{"d_model": 256, "n_head": 8, "norm": "rmsnorm", "positions": "rope", "rope_base": 10000.0, "rope_fraction": 0.75, "decay_shape": "sqrt", "dataset": "wikipedia_en"}
Each number is 50 + 15 x the weight over its row's rms, rounded and kept within 0 to 99. Layers, rows and columns count from 0. The size before them is the row's rms in percent of the matrix's.

# down: layer 5 MLP down (transposed), 1024x256, rms 0.0682, rows 944-960, columns 192-255
# gate: layer 5 MLP gate, 1024x256, rms 0.0687, rows 945-960, columns 192-255
# up: layer 5 MLP up, 1024x256, rms 0.074, rows 945-960, columns 192-255
down944 099:59 50 44 25 40 28 22 53 70 64 58 55 66 32 61 54 45 49 68 60 58 69 25 75 55 46 46 33 67 68 19 62 46 54 63 43 22 69 78 66 59 56 45 61 46 58 60 47 44 60 60 58 60 46 54 43 50 66 42 26 25 50 76 89
gate945 095:29 39 43 51 49 46 53 36 62 56 47 52 53 33 75 29 19 42 22 47 28 31 41 35 59 32 49 53 54 69 32 63 41 45 54 43 57 26 43 43 55 42 71 67 56 25 63 75 48 48 17 37 09 40 55 24 54 58 42 64 47 14 46 45
up945 096:68 28 24 47 62 64 80 26 63 44 37 54 31 69 45 81 46 41 75 32 62 67 53 56 60 68 36 22 47 45 53 41 74 59 21 42 35 50 37 50 40 54 76 64 34 68 23 42 65 26 61 70 79 64 35 60 65 40 60 28 42 48 45 37
down945 095:68 60 46 29 64 37 78 36 61 66 35 32 50 51 71 51 69 61 60 44 81 56 49 63 52 58 48 27 48 18 54 61 62 52 46 50 35 49 45 55 44 47 63 72 60 58 36 25 36 81 39 54 78 62 67 32 37 46 51 67 53 42 64 32
gate946 101:45 29 71 68 59 38 56 34 46 37 59 53 64 73 40 43 55 65 39 23 56 75 49 39 47 39 60 37 59 64 35 19 43 55 58 52 50 42 65 55 36 64 54 43 56 64 53 69 43 47 58 64 51 68 53 60 59 68 40 22 38 51 51 30
up946 098:47 47 49 56 63 60 48 53 66 64 45 46 49 41 43 65 46 46 57 60 44 59 68 47 49 25 39 57 33 37 58 53 45 35 44 74 53 32 36 74 55 44 44 27 43 24 53 38 73 53 58 54 53 62 49 32 75 26 53 51 68 30 51 69
down946 097:72 57 21 49 58 52 57 49 74 64 70 41 62 45 61 33 33 55 41 48 26 50 50 56 45 32 33 47 50 80 41 48 87 32 31 43 52 41 52 41 38 60 81 51 61 36 60 47 49 37 25 40 46 30 47 42 64 16 70 56 31 65 79 44
gate947 103:56 50 46 26 61 48 61 53 52 59 47 65 61 29 37 51 77 12 49 20 33 60 40 52 69 65 51 55 42 69 43 69 27 30 58 45 34 46 57 37 49 67 64 87 67 42 79 47 62 42 56 44 53 32 68 78 79 32 52 56 47 44 53 48
up947 116:29 60 66 36 66 26 53 36 72 33 49 65 51 27 84 74 43 44 57 89 39 51 62 56 64 33 30 31 22 42 24 75 92 61 60 75 21 45 38 39 55 36 57 31 33 79 42 38 41 54 45 50 22 55 64 69 62 49 74 60 39 67 46 40
down947 109:55 63 47 76 55 75 47 30 48 33 63 57 56 50 49 71 30 32 40 94 63 51 56 34 75 60 19 38 56 71 20 26 59 58 73 61 75 38 48 46 52 53 31 12 56 46 39 42 53 37 26 66 34 29 59 40 38 49 31 48 40 52 48 60
gate948 110:43 45 52 54 36 37 77 32 54 47 68 44 40 57 47 53 54 63 39 38 56 71 84 13 40 48 39 37 61 69 37 36 48 56 36 26 52 39 36 51 18 49 78 66 48 43 39 52 74 57 44 37 79 34 71 36 36 71 67 29 51 43 50 44
up948 110:38 36 47 68 36 53 52 59 46 27 27 55 30 54 55 32 62 63 53 39 84 32 61 58 47 47 36 55 69 77 57 51 68 67 26 41 85 45 61 73 34 56 75 51 45 34 37 63 46 52 26 59 81 58 55 60 58 46 38 61 69 69 59 49
down948 096:51 67 59 81 29 65 53 67 30 14 38 66 38 61 61 28 55 70 99 49 53 64 43 59 42 51 51 35 46 43 27 63 33 21 42 28 60 56 57 60 63 30 38 53 44 30 52 21 55 19 69 65 60 60 41 53 32 17 73 39 61 62 43 53
gate949 103:78 42 42 69 34 42 63 52 35 55 69 28 68 44 67 56 41 59 56 49 50 52 28 50 64 33 50 51 20 37 59 41 32 57 25 38 40 42 41 29 62 50 20 56 43 78 60 50 31 62 82 52 70 57 36 51 62 87 51 42 45 29 70 64
up949 099:65 45 41 37 77 64 64 17 44 59 84 46 60 54 41 57 60 59 51 65 50 55 36 30 67 41 90 45 45 59 38 32 57 63 52 61 53 47 45 44 60 45 47 64 32 64 51 73 34 65 63 63 55 65 77 54 49 63 40 61 43 80 38 37
down949 102:57 63 72 67 76 63 38 41 65 49 58 50 46 65 53 52 28 55 50 49 50 57 37 36 35 41 45 42 71 67 48 68 53 60 58 70 53 65 51 49 62 42 55 76 39 56 70 49 44 29 64 43 31 54 57 61 51 70 51 55 55 33 68 38
gate950 101:45 55 34 42 57 39 56 07 51 52 57 63 67 57 53 72 65 56 77 57 49 52 28 52 42 62 72 42 65 60 80 76 71 45 26 59 65 52 47 45 66 35 68 72 63 69 45 53 52 65 50 49 24 83 76 80 66 40 56 48 29 61 44 46
up950 092:50 73 13 36 53 47 56 46 58 59 41 68 68 56 27 63 45 81 57 71 66 49 36 69 18 66 52 46 94 58 80 45 51 49 43 34 38 72 43 28 43 16 61 55 31 50 44 31 69 84 64 56 33 59 57 46 20 74 50 26 47 48 42 61
down950 102:35 44 43 61 36 42 62 65 61 18 28 40 42 66 49 61 44 67 68 82 85 27 54 44 60 46 48 32 71 64 65 64 63 74 84 34 70 51 64 40 51 54 65 22 50 38 60 42 60 49 53 27 76 52 38 37 51 77 32 63 37 49 20 53
gate951 099:51 44 44 62 36 26 37 63 50 27 35 85 53 56 42 36 67 53 51 33 59 52 63 36 52 01 72 38 29 74 72 56 43 40 43 46 51 50 69 72 41 46 61 48 44 54 60 52 47 56 53 63 39 69 41 25 30 70 52 47 64 40 54 37
up951 098:51 65 74 50 61 68 59 42 54 50 64 51 28 62 64 46 45 70 54 28 60 14 24 66 25 74 72 67 53 23 12 54 65 64 56 49 35 63 48 53 32 59 65 52 35 75 43 45 34 60 26 52 48 08 63 34 39 43 63 63 45 49 68 55
down951 091:44 35 71 70 42 59 65 43 38 73 49 32 62 83 11 54 70 31 33 68 67 41 34 69 25 59 47 62 54 20 43 62 31 99 53 61 44 37 62 62 78 71 39 34 44 35 46 47 56 59 18 40 65 47 63 53 35 28 27 59 46 54 27 69
gate952 095:38 26 60 38 69 57 43 44 70 34 54 46 46 66 46 46 54 66 43 24 64 39 51 42 40 65 91 46 53 31 45 91 52 49 46 61 52 66 51 30 37 69 42 41 48 27 33 30 41 33 53 59 43 58 74 38 49 53 37 41 59 67 64 75
up952 097:54 45 56 23 53 62 35 43 27 30 35 40 58 35 59 52 79 41 25 44 58 55 36 58 64 46 54 60 65 82 76 47 39 48 21 49 69 59 53 35 47 61 61 62 43 43 26 49 47 49 65 56 41 50 43 63 47 37 55 56 35 63 79 61
down952 098:52 28 42 48 24 51 38 44 63 59 64 38 55 56 32 66 52 52 43 15 57 63 45 67 49 28 62 43 63 57 71 38 60 55 42 65 17 99 66 81 36 45 55 61 73 39 39 48 65 59 61 30 34 62 87 27 28 45 55 78 64 52 65 54
gate953 102:56 28 39 50 38 47 66 59 56 41 73 48 67 49 76 35 43 62 57 51 28 74 32 55 26 46 50 43 72 49 66 42 53 62 40 56 60 76 49 53 66 43 63 32 57 34 56 60 53 79 57 58 79 62 64 40 17 40 71 53 69 47 67 54
up953 099:54 52 44 56 43 58 58 55 86 37 50 39 48 63 57 53 58 65 46 52 48 44 45 29 26 69 53 35 60 43 25 44 61 36 56 78 40 49 59 46 58 42 65 22 41 47 32 31 37 42 53 56 45 78 33 53 53 64 46 39 73 31 43 53
down953 110:37 71 55 66 29 43 59 62 45 53 21 25 57 50 57 55 62 51 61 46 62 21 34 47 28 31 53 70 32 23 46 19 68 61 56 43 52 27 53 37 35 47 69 51 58 34 47 50 55 64 48 54 56 62 67 51 35 37 49 45 52 33 40 30
gate954 099:38 89 51 44 58 40 54 69 64 36 37 38 59 66 71 62 74 47 43 57 36 51 30 24 59 39 73 66 44 80 53 49 52 39 45 64 28 74 31 22 30 73 42 62 56 68 70 41 09 71 46 75 56 44 40 60 32 35 52 43 45 53 60 53
up954 098:31 47 52 64 34 49 37 63 61 50 53 69 50 56 78 45 51 65 20 33 74 53 33 49 54 36 70 86 47 49 40 48 39 52 17 36 18 55 60 39 39 63 51 51 64 25 45 35 44 66 31 33 43 64 51 68 61 54 25 26 62 64 54 43
down954 099:55 56 72 87 64 53 43 71 77 30 16 37 68 45 29 44 60 43 44 61 58 51 44 14 53 45 28 60 41 27 46 29 51 21 51 45 62 54 42 42 44 37 60 64 46 17 43 38 50 62 50 60 64 52 45 47 47 48 64 61 48 57 47 51
gate955 098:32 48 53 55 43 55 28 78 47 57 80 50 64 28 52 54 66 47 53 23 71 29 32 26 66 72 71 30 44 61 47 74 58 69 58 61 33 38 67 57 56 78 59 43 64 58 42 56 65 55 44 28 43 55 73 59 47 38 55 47 61 56 80 41
up955 096:39 53 43 47 65 36 75 85 55 41 49 37 46 57 38 54 60 37 37 58 74 58 15 52 79 48 41 40 57 60 55 33 64 48 46 24 40 49 44 51 73 43 45 55 58 75 20 49 51 83 46 62 53 64 59 25 33 61 22 50 47 43 51 37
down955 099:79 49 62 29 58 45 19 42 67 70 58 59 71 52 57 34 43 57 19 32 73 50 46 13 62 32 46 21 48 62 71 45 34 65 46 46 71 37 46 52 47 37 55 42 53 31 53 62 62 55 77 51 47 58 46 59 51 49 79 32 46 63 51 42
gate956 101:69 67 55 45 48 27 34 39 70 51 52 47 70 44 79 31 63 39 16 60 55 65 55 48 66 39 42 26 47 48 50 13 30 57 40 21 69 63 27 37 47 50 37 38 66 58 35 53 43 57 43 65 55 47 25 53 39 27 81 28 40 44 55 52
up956 106:50 75 65 74 28 56 35 51 31 47 44 27 45 41 37 59 39 29 51 27 51 45 58 47 46 59 56 20 42 53 63 29 57 45 26 67 39 36 37 64 58 78 70 43 64 87 59 53 30 17 35 42 66 56 42 52 37 35 52 53 36 39 58 34
down956 101:67 41 55 41 46 52 48 38 65 53 63 52 56 57 62 50 43 65 01 65 65 57 68 44 54 45 14 51 63 70 52 63 62 51 48 53 82 58 52 58 52 41 21 42 68 59 34 58 53 47 22 43 71 55 32 44 49 25 45 40 47 64 57 59
gate957 103:47 54 81 28 54 70 59 34 41 49 49 59 68 30 36 68 38 44 65 30 49 22 37 43 33 54 49 66 60 71 46 76 22 53 72 59 48 47 52 47 57 36 40 60 35 44 68 25 39 40 56 36 49 47 44 26 61 63 60 65 62 48 51 72
up957 098:80 53 44 62 53 57 53 53 53 44 49 59 80 52 45 46 45 37 53 48 50 55 53 80 37 47 57 36 46 54 46 62 38 26 67 78 53 74 50 62 71 21 33 77 66 28 55 51 33 51 53 41 45 56 63 54 21 37 50 70 20 40 52 58
down957 100:68 65 35 56 69 26 32 56 39 42 58 29 41 53 40 07 18 49 45 46 65 57 61 51 21 62 71 37 58 46 47 53 53 41 58 37 57 44 30 66 52 49 79 41 33 54 42 60 71 34 50 46 60 64 46 73 73 54 68 37 63 71 46 55
gate958 109:43 51 30 68 78 56 33 21 60 48 41 47 68 67 57 67 63 69 63 49 47 61 44 38 42 60 22 49 50 77 53 44 99 76 47 46 53 51 57 37 29 55 71 46 51 56 53 18 53 52 65 41 46 47 55 59 84 65 65 42 52 71 44 38
up958 103:43 38 51 46 52 82 62 31 49 58 64 27 43 27 73 43 54 36 53 51 24 56 50 41 36 47 39 55 40 29 77 56 58 54 47 49 44 66 49 61 35 63 55 34 20 66 55 58 57 47 56 31 64 46 35 64 56 56 53 67 61 35 57 69
down958 109:42 63 46 37 33 34 43 69 61 72 59 56 47 53 30 54 69 45 06 60 45 37 56 54 31 54 37 52 28 36 78 44 64 58 47 34 51 50 47 51 43 58 54 28 33 52 58 52 23 69 54 32 66 26 55 62 51 35 72 58 88 43 33 34
gate959 098:59 49 47 44 22 25 53 37 32 58 49 50 43 59 35 28 47 37 50 49 62 58 88 53 32 51 69 52 51 22 70 74 55 39 52 17 38 22 52 39 53 72 52 44 54 47 62 25 75 57 20 42 76 33 65 41 45 77 39 42 58 34 65 61
up959 095:48 38 43 55 48 76 49 45 63 47 45 51 44 57 35 56 38 64 43 53 63 34 62 76 29 63 50 37 67 44 30 41 25 35 47 45 41 47 63 64 48 47 53 49 52 50 71 72 58 43 59 56 76 38 57 25 43 33 32 39 35 64 63 34
down959 102:59 51 55 51 40 40 53 67 53 57 61 42 29 77 72 45 45 64 32 31 66 48 67 54 67 29 52 66 57 68 47 50 68 54 46 52 58 50 44 48 57 35 51 46 50 55 74 63 39 85 30 57 63 32 14 67 23 26 65 77 35 66 56 24
gate960 109:31 55 34 68 78 53 57 46 62 17 60 48 48 36 31 30 49 54 39 42 68 60 51 76 35 56 63 65 40 65 42 38 54 63 41 64 66 66 68 40 32 65 66 61 26 52 32 35 59 27 59 29 33 64 43 64 38 41 18 62 33 35 77 49
up960 113:38 54 66 59 41 43 62 52 73 99 41 52 80 53 59 43 43 00 35 40 58 47 75 53 79 39 48 57 87 43 63 32 40 39 55 48 55 56 39 62 70 48 33 64 74 44 51 50 69 50 59 37 38 50 76 66 51 78 53 73 58 52 50 20
down960 095:33 76 43 17 44 28 62 69 52 31 34 59 56 45 44 70 69 94 20 60 55 60 58 44 40 35 42 19 68 47 36 56 43 63 38 60 48 41 46 43 39 26 51 56 32 43 67 70 38 47 56 47 45 55 47 48 34 73 45 74 58 23 39 57